config.toml
n_head = 2
head_dim = 64
d_mlp = 384
activation = "silu"
norm = "rmsnorm"
rope_fraction = 1.0
qk_norm = false
bias = "none"
parallel_block = false
init_std_o = 0.0
init_std_down = 0.0
optimizer = "soap_variant"
decay_fraction = 0.948
doc_mask = true
Each number is 128 + 24 x the weight over its row's rms, rounded and kept within 0 to 255. Layers, rows and columns count from 0. Numbers have three digits each. The size before them is the row's rms in percent of the matrix's.

# layer 2 attention key, 128x96, rms 0.1, rows 112-127, columns 0-95
098:172127092141173131073097134109167130143110142135124099141122172107141156123140150124100105094138110132109113088137121104101136122137146154124107110110101123123118138108168175120094125094122154106091100143147123115095144126175176134126107134112090163119163121156160150126139118070159136132
085:148125156089145106102158136114124094141114137148140112119134120183123126100106106099154118137147147115102109143069104141176134142134111147130133121145139072135171075107146108136150139133181120121124119134092100123144130162124090142137149083127138145143151170130091112085120170124152152099
098:110131165155134174118136115139157051135097156135108141133117150148122098122178145118158170103107116144095158126089149128124143116095131113143106174092112133106110081126144116115133117114126121105103125116137161133162120085149137153102155132127148114123181156104141150139101158156124168115
089:084196141094160133155091142120140087177109118092096109113164133075146114125137137111058131146133155126108115109121108091128136137156144144090108077126117092137177117143143156139132112145127139116144075107115132170131130111132123107150132133133132127154141134109105097118136134144120118113
100:193119136109125097128109133105131146113133097139127148139142129096115151122148140095100133151129190170101128113099135155161129133119112127122137154118127111079120163149117135123147098161203106164112114109128117136124115145115121142070092165123143067145142107115119113134132148123177153121
094:130128121126130092158127121106130100148093118122146059106129106128088140118116103151105128141100179110133108125157144157132121139128167085171146158114186094178101102143134127112092157129137147152134083125120134119135142109153124186130126124147122164099168109123105092101128137123121158121
100:101126129137122137111130107149137144139108122163141188106124172174102148117148124154138126133157174139116131144111092133132146137102100126140132128121088141091177147117081155081091104097135131151138113104152104128151135118146139083141137113124133141121153144175133159101109086077084140098
104:130119103141113148085160137149091135130114112112129161145150116169164139153153169088068130122103120140135105150123125107128116106151114114141166127092108129151160135141121177160095138066133127092115144121122123137144067174142170101138125147124146127103099145154121127114145126089125152159
104:119112140114161129152097088141129148099140123129127141120146122171133086073093128153106135120147138122150172131112140103138097143050130104119145183152144125118142136095136137138157159140108128159132126087126148110124117096130119138098123146110112177141149115066127106169093135114111116164
091:133111159100163137114132089148124120103143167118178136116091131115127130180117106095111104101165146127141132105138123173111110139078155108181143150142140130085192125093112122152139167193135126127126125176153120126138104110149134116108136137149132111143112118105147136128164154108138136107
104:102110119104112121114149079075141088147147136116132130120171173135097141120108134072143143155120128146133125134136140158159115117143092109126154137131136114124129172081174151154168088169115104135129117143125135127160109108102125110129141133154088127138174150116150136113135173093159080142
096:144133105125135109168134138146160122110149159151137133160137129159200116145130142074143122107087111102146113134133125151108083122128135145156130124140074138136163148099140140080117092106088135144129125151114136160149137106181156106153098158122124130118157094113099120136103095144142177110
099:176115131143097125116114108104129137142132111126140096118117138143109113120085132134113124167161147121148136122138124083154147101077170114149118118164099098118135146136127146154134136111082102122099109147122128153149104133164133123115120106068132134163083195185186113133100132137149128128
092:175080122156141120110072131130121126135115147163153180091093086146174149124125131119153100171121096115076091127140134119128142151134118130086126132114190148146102103106113142151116125147129154106089147166119138138106115132146111086136122157156128123120118134122125167123115113103113152097
094:158169110105137100096136103147139106100102161142147103114107127125167129140130105121203141103075145128096115119141072143121127129125090111156133119095116107141146082099149136121153165125099149154097090099114134145137143127127130147122114125120144144096109138121187155141122131137098091091
096:188135157112154121148155075133152124152161145163124158130102159124158132120125133162161122181099120123149128146149116116087112103094126116129129169140127130102147130139116124144125166055162127127077093127116134122143145123123148135112132188162135135133106113167124101120131103120115161157
# layer 2 attention query, 128x96, rms 0.0954, rows 113-127, columns 0-95
099:148141112121172129157187131164094143154133126135123122125136118155171148100139134115149117104121123128171133117152104159141124115130064122153108121163067108124097135131139154152125088108151155110094136098096117129118080154125107075124105120111126110113184099144119156133166139128146110127
105:146118121136190170151131119134127150131130169122170149109100126131169137127105109142149102133133127102116173159090132099142086145116177136150122101123127129164147094105123167136147078132143133101094141097111129140122133162140136162096112116137131090145064109155127167145135104126112134089
089:145129115131119151157154082163109171140093082138136130128105142104112097108142122129143140175143121156128119167156137150146081136099112170106138142171160142121092141152143120117125160142123166125135099087115133172095106136154119131142096145148118080111120080109117141129166087136101113155
109:138140106135114118171117116140111157157137117125112136127156161087152128155091112145110117153153092085134082169182114135143121146152140098151132125158057146098153115121117119140142118133080109111106155140158162127154163136157140106111132133159109089139151182138120107126102132108102133105
098:126127117146118141145113133131144134143078103112133149101143136106092164175135128130144121100114122136176116159135156128134121133155109166085066101164152130089108111126127093131136132098134141092156137145101117132137135120099121087160121127116141151197131084093129165097147114128175153107
103:112129153142137122093170105120099133123102131142141129115126135199154145128096110142180122162116148128138119110127122098123140141100124120139129140137118118120137103104153093114120127142183103170104136109148136156187107112125163156128075082147111168111136163095126134153097161138126183126
110:139134144136082145143098117117141143145144142156149085099138122163145099140108106096134144171129162136120166086141177125123134140144102137089111140096097105114094140131086136091095117115082109106145156120186140121151097177133138138130136121124166091104106138138117122162117139155082122124
103:166101139122145140113110136135122101121104134157096159168144124084122128152175132126165128112142143122143140124144121100129160144175155154172169102138124166117158146114126165150095088119129121155130095111159114126152127106122132125179153148150088158175123131135110160135122080106109147175
091:116171114108112158131135125127104159083134155140140117145152132128142136133115141104147104142133142147135164137122153120129118175085112077154113120179152160141176160134141088133184108103129100108131114112123128140144137130119106128159192142138110137123165118157158116138143136069082161127
108:148142106156104122157139160162147119075145135107110113102183131129144127103100124130110069182114137121168139123152139111144134115136109121101136129152107148082154150149088104165132103125142134130173098123183126141107142119122133148105087094113116159125120125111119115145147110143079077135
100:135099137143081129114153173129135145102176117124120162106121128151151115148140115138129148131125163117141137151081171143157123147117090117108162133161151131169114103129129128133128123111073080123113067139100132169145067105148099156116131124106111142166115124113099130123076151130110121131
105:149111168150078096110120102112139153129124121152143129090145121113164147146138077125123100137165138120130147134124128085057152166114129102175114163129127132079116175145127157134107106110100126153127101080138122117132101196122118133140106135151130113091153151127129131099143122137116148139
100:178151134120155108149130118122121102133151100136121109096121108123144126140085187105111177127086146129144137122119111162128170088163143101174141136120119141161139140130169158119114091139099109116114141128105095100144124148157124127108162159137150154153147118091098123129154154141120149058
097:116125117109115107129146135147130136086159165129077182134107140121151149104110111121096130145093154153172138150138140126113065107121126146158098154153192128115135108150112140125131109122122100133091203145119121132146095115142115156123155117093134125135105084108135150119113158164161124121
100:136148116161105113104120114124088098140101162126174113139112132084145098132120095107113140099138153120138148097118171150150144124171142130178105151175095156119164121095150115165152108141114105153134157118134153130148139185161103146129146113101125156139109113121146124129075156119139097161
# layer 2 attention value, 128x96, rms 0.0648, rows 64-82, columns 0-95
101:121119098092109169144111115127147117113086132139130135137108110100141133133131163120117106119132127120123157155095175142124162150076075181123149119144135107166125117148117101128112115110115149147148146123093170110092133162132123142105103061158142177132101154152090115125145126132126131182
097:140109087105107126163072132145142114155168142144140141108135128131112122096130123102106191121114126128125111145147143114117117106134080144145168180143147149155147134073115109148113151145125165182101092118075146097106124146135155102126138112106128165128102139103138143092128121126106094106
109:159153121127122113180098129128144196166124110135146148122096138100120146147116136127165183138153111108144129101125172138137107106112127107125103141141152109175165083126121152153159160130117164151153127154097092139087122174144141156145113140123107114143140140115152135152154107140147077140
117:131151117126131121112154160157153119116173155109106141099129091173143171120140161129128156184134119144123140108083121138161169129145161167130127117098112111125165101113179102099115140087155118118165130101149161109115148130145160111152156141105083092153098116138123115151150116132157120110
103:146151150099129111124117114117124149112109129113092137127149104108108162114138136173129158150106139107121100121115158137083093141096162099116135096145128149162129137142169129124109131147157131137094177118136173121146107122120121151124107090085172136093123174085097151127117111089194143152
111:122154108133086155141159139172105124147213108163145123107088149111114112156141139109106160133130140131149080147124139135109150115157085129125117129114093133133127113128115110119105125096095113142136113119132096116146152140122096141114129142132123058180116142140093094118171159152153109113
101:124155102123083104115123122129115115123125159134098126126127067109127145114155150159152133135113146135103136114107145121153110190108148121084098124082085061145107129124110154128122107136136084137144171136180154104107139126132125155116103125110134119128149153088125164129073115102121098106
086:113131126152129162143163146151136121150153093121143161129136082113143122142155070096186102124152119089128116166110127136150158106120169123094096114149108108098109103140130161142097145127140152130140127152103105157096154154071147093146121122125101116116103131114136134187152158147145135104
108:161091107118109160132114133124153156106139111140121076097125124095112145122169143140114143108144114151136089135165131147146112109160145141128173142136118144156168132135116170114133121136155147097092161128129098142130093124112122136112152114194097106125139148124157112156099094118210122153
119:097107135162121146131125120127147144097144149156129176128115148110121181137126092101132123097117127134090098121083116094109095125158179130167180139153136162073155129114126129150074112138139093131134119095141100090149136126119121106137082091099147141105116166117123120138118111098121109113
108:108126115148149117141144131108127101111131105137111152143150108152156126088126168113133121091112130118093081140137095127074115106128131118135152156088106106140119124128165105151101136146097109121174119101155149113136117107118072111177129172129145151128138093138087133127165212124124125128
096:131149107109126107092142108109106103126120158148125109141136148137144113145110108137127094135114191141112127124144112131093091165124184116154088094141138148097088142148115152085167101105119126130121124132089092125176117137111127163113175090087139130134149161123120130125132171081161113107
117:111139110150130143129151106142116100100117101154120123143133114131141114090153158146136110072112113121132125109147128123128128135146111124090191148145134118147142113169125132115090108161148133119148152164127137111103165096128096120174118079110122147139061118125155115150131199135184152112
083:139112149130128136103122123106094149158154078120124136116118115132104139125124149125118157148101139158162123150149107133084124153149104166123096124108113116128117133148128111115139171124063086086117138099163164172099118147106129107124158145139099103117149085169106153086169123171139092141
107:143168161101136139091153128154155133120071190117149084089135125114126094125145157171128143113124117163169110106102154157100123120139139083122092117155114106143123135161121099136152154130109147141133134163107142126102118145130161140149153141133139122158116086104119098122095163144133133179
099:086150114108124150157087122152180116150107079141104122139113156093118110180107173118111157158141141119114093144122152125125164123130090104124135134114111114146174129171113100122105113169098146119103148071145115098126139130157118152117127093108140125151119158173126108110124128157102131099
097:136129123082135101166077092117109172151108102151132143146115135116126112098085149122139154118108128154119097135116132127139181079158138112124163102142169142120067119131140143132108142159099115097126142139118114105122104145106117151114142125077165131153079106136143136152096126147099085140
092:111116159155101108118118134159105132111105151136118155128118183157132129098112134096121137132097105085124149167143120131179106133113116129155138050113149121127104146164136111165171141164124105139073096140123116163128108131133150105104118098102131126176123091147126126109093109142130097113
097:113104105116183108107169134118144115110107167146088064112164111115153130093100145113113126103092111110162141113096151139111164134115157142089108159147079147115116173141105130092123098155116097127119127158137168134145095146122111148091145174121131139102135144126122107102107114130108118119
# layer 2 attention output (transposed), 128x96, rms 0.0589, rows 64-81, columns 0-95
098:157114136118140083117099172101098093121134128120174153135143127124119132150135150136167131159156103097125152120171112154127116104146137130116142105190140112133058117148111114125106157075114134148095121143092114155102172169107141119129135116098103132120135162133133123152125092145119117177
110:136134101111171122133145146112104146104130110116129085110129101113133148156112078164145121147133076142135155146134168146077113105125096114091078096117136102156062124114136128132110129110147114109077128122174135129119097160088106148134129129112156132178134143173139136112137152105123125134
118:127117118124143130126184138144136144045068122133121126109160124130090123121156137130111161133130105124125163141128155110126110158165136120083135114135122117106103127130146126048128103098153125120160108124151142126136113100095117098136153189109111134150167135162158107146152120115119124105
128:124134103117129107068118131145090177147136047156122100143163146123093119145128156111122109111131120145153081131121091148130144139149128095141155145135146169093119131118142133149128115133165112116080092139124095087149130119129146095146115151111123166106151100103118099148159144123150147165
106:115145118117172130138110146116130108127150099127145187117133094135135128094156128129109131165126131102142121112153122142113075122154118138113100142159183112184113144127122166143119141098144120101154123077155163170098115075154145145113154105176160141140122127102126135171150092145146123136
111:162160108143122116070142124111126153146115123108112118127166123096110142110095137161144108121138118146138128098070144148084143130068152120143123163135153095113185142124111135093132153120124110111110097132126133095134118154152148110117123157099090191153119162150146123140143135093109171116
105:106149110108131116135130119117143129109154105145115119145114160124158135117135161133121145157114166124142123155163063161121092110143129152127158157151152197124140066163143143156140113090084167117138129130090131120103128151112151119082101139145135180111139124146106141173147144141156108130
093:147102117088140141149102107151138146132094182157154122138118121134087097122138182124127164133162095152153117141160122121136138146126182080164132147105103200119147115148140107114131130150146131139109100120122111103131154105110107149103124108098130098171161128125134093111104148132098088130
101:135163150165166123145145115123119081134152131155120135191120132109089138157145126117158143129084110102119120153120147145102154121149144104120093108116108119124132119107142167144148144185138117134132083122143133175127105095164148127096155155123090137156158092113115117125157138104101171082
126:117126162122159169155076134116134126152090134065151138133123118119133133112158108173082130134104110158171119120091146137111128139098121115092101143146164120140109131126104094141170099139129132145113129135179162135111130170143175131094123126139120099177125106094130089147117143133139103155
114:111137141127107138093098108136110154149095116110110092150069087116147131123078102134084110170169149127103156112106149093126129145068124111135127139099150147164167132089137139114162132094137169131103141093107118134126141147141148139129094113121134089101105125147147133093117128154086122145
108:155107100123136137142118154128198108132126111103096162140120121147176100081149108150132143146092140131143151130082115111088156096130109167136160173121122115138171134145132121161095149145087102116114154141145139145155171117131097170107164127112137167092112115113137161134121150109124134123
113:144112116080124105121096104112110141162135158132130129146097105105119110124101122088126160162162122111141136150150145164117180179136141100145108149119137148152123116085117157184098128146100130129152142101113152153147149153106149121116169116168073087108148148130139112138112144136087127164
090:131189096109101138139149118147138124092140110142124129133134142120125163114115148124157050102109135137102146137131129148151120093121121133139124128142152132142123130119109143097178155104155158159132148107070106108136102100165164122132103151111148141111113140130144129077149081123109196102
115:171103082150073094107136155133161152112143096142138123153116129136107111157104099079131140148180122113146137117159176145118116142138109144123136114163121109123155126147124135130116088129112072141152123126128119180156152124152091127130115159159138133099130134074114112142134101149096169100
111:119127111158096100113130104107107118150108125088115176123157100082095150134130114138139116151091172133099136121126098168094115146131188152130113128161127119097115141092138129068109161122152139130136111161169133108146147164133136113124115147148130166160149149143138157176110120111110122172
100:142145129106112151126181116092160128084113125101092121120144108142125107146117112106111129134126136164092147098136130132111081170127092160136085119140131110146120163128133138124126143114110133131124156111155169141169105137116161100158094155136130121143178119113155138086132105116094047101
098:125144147131146127153156117124155118112119090109105151123118152146095125149116118106103116078162085152138081146151140162132122128164152094151086118102157066127139085139103089135119180124121153142117161168135150099108107147114128093180151101119155130102150130095126129122122132126165129115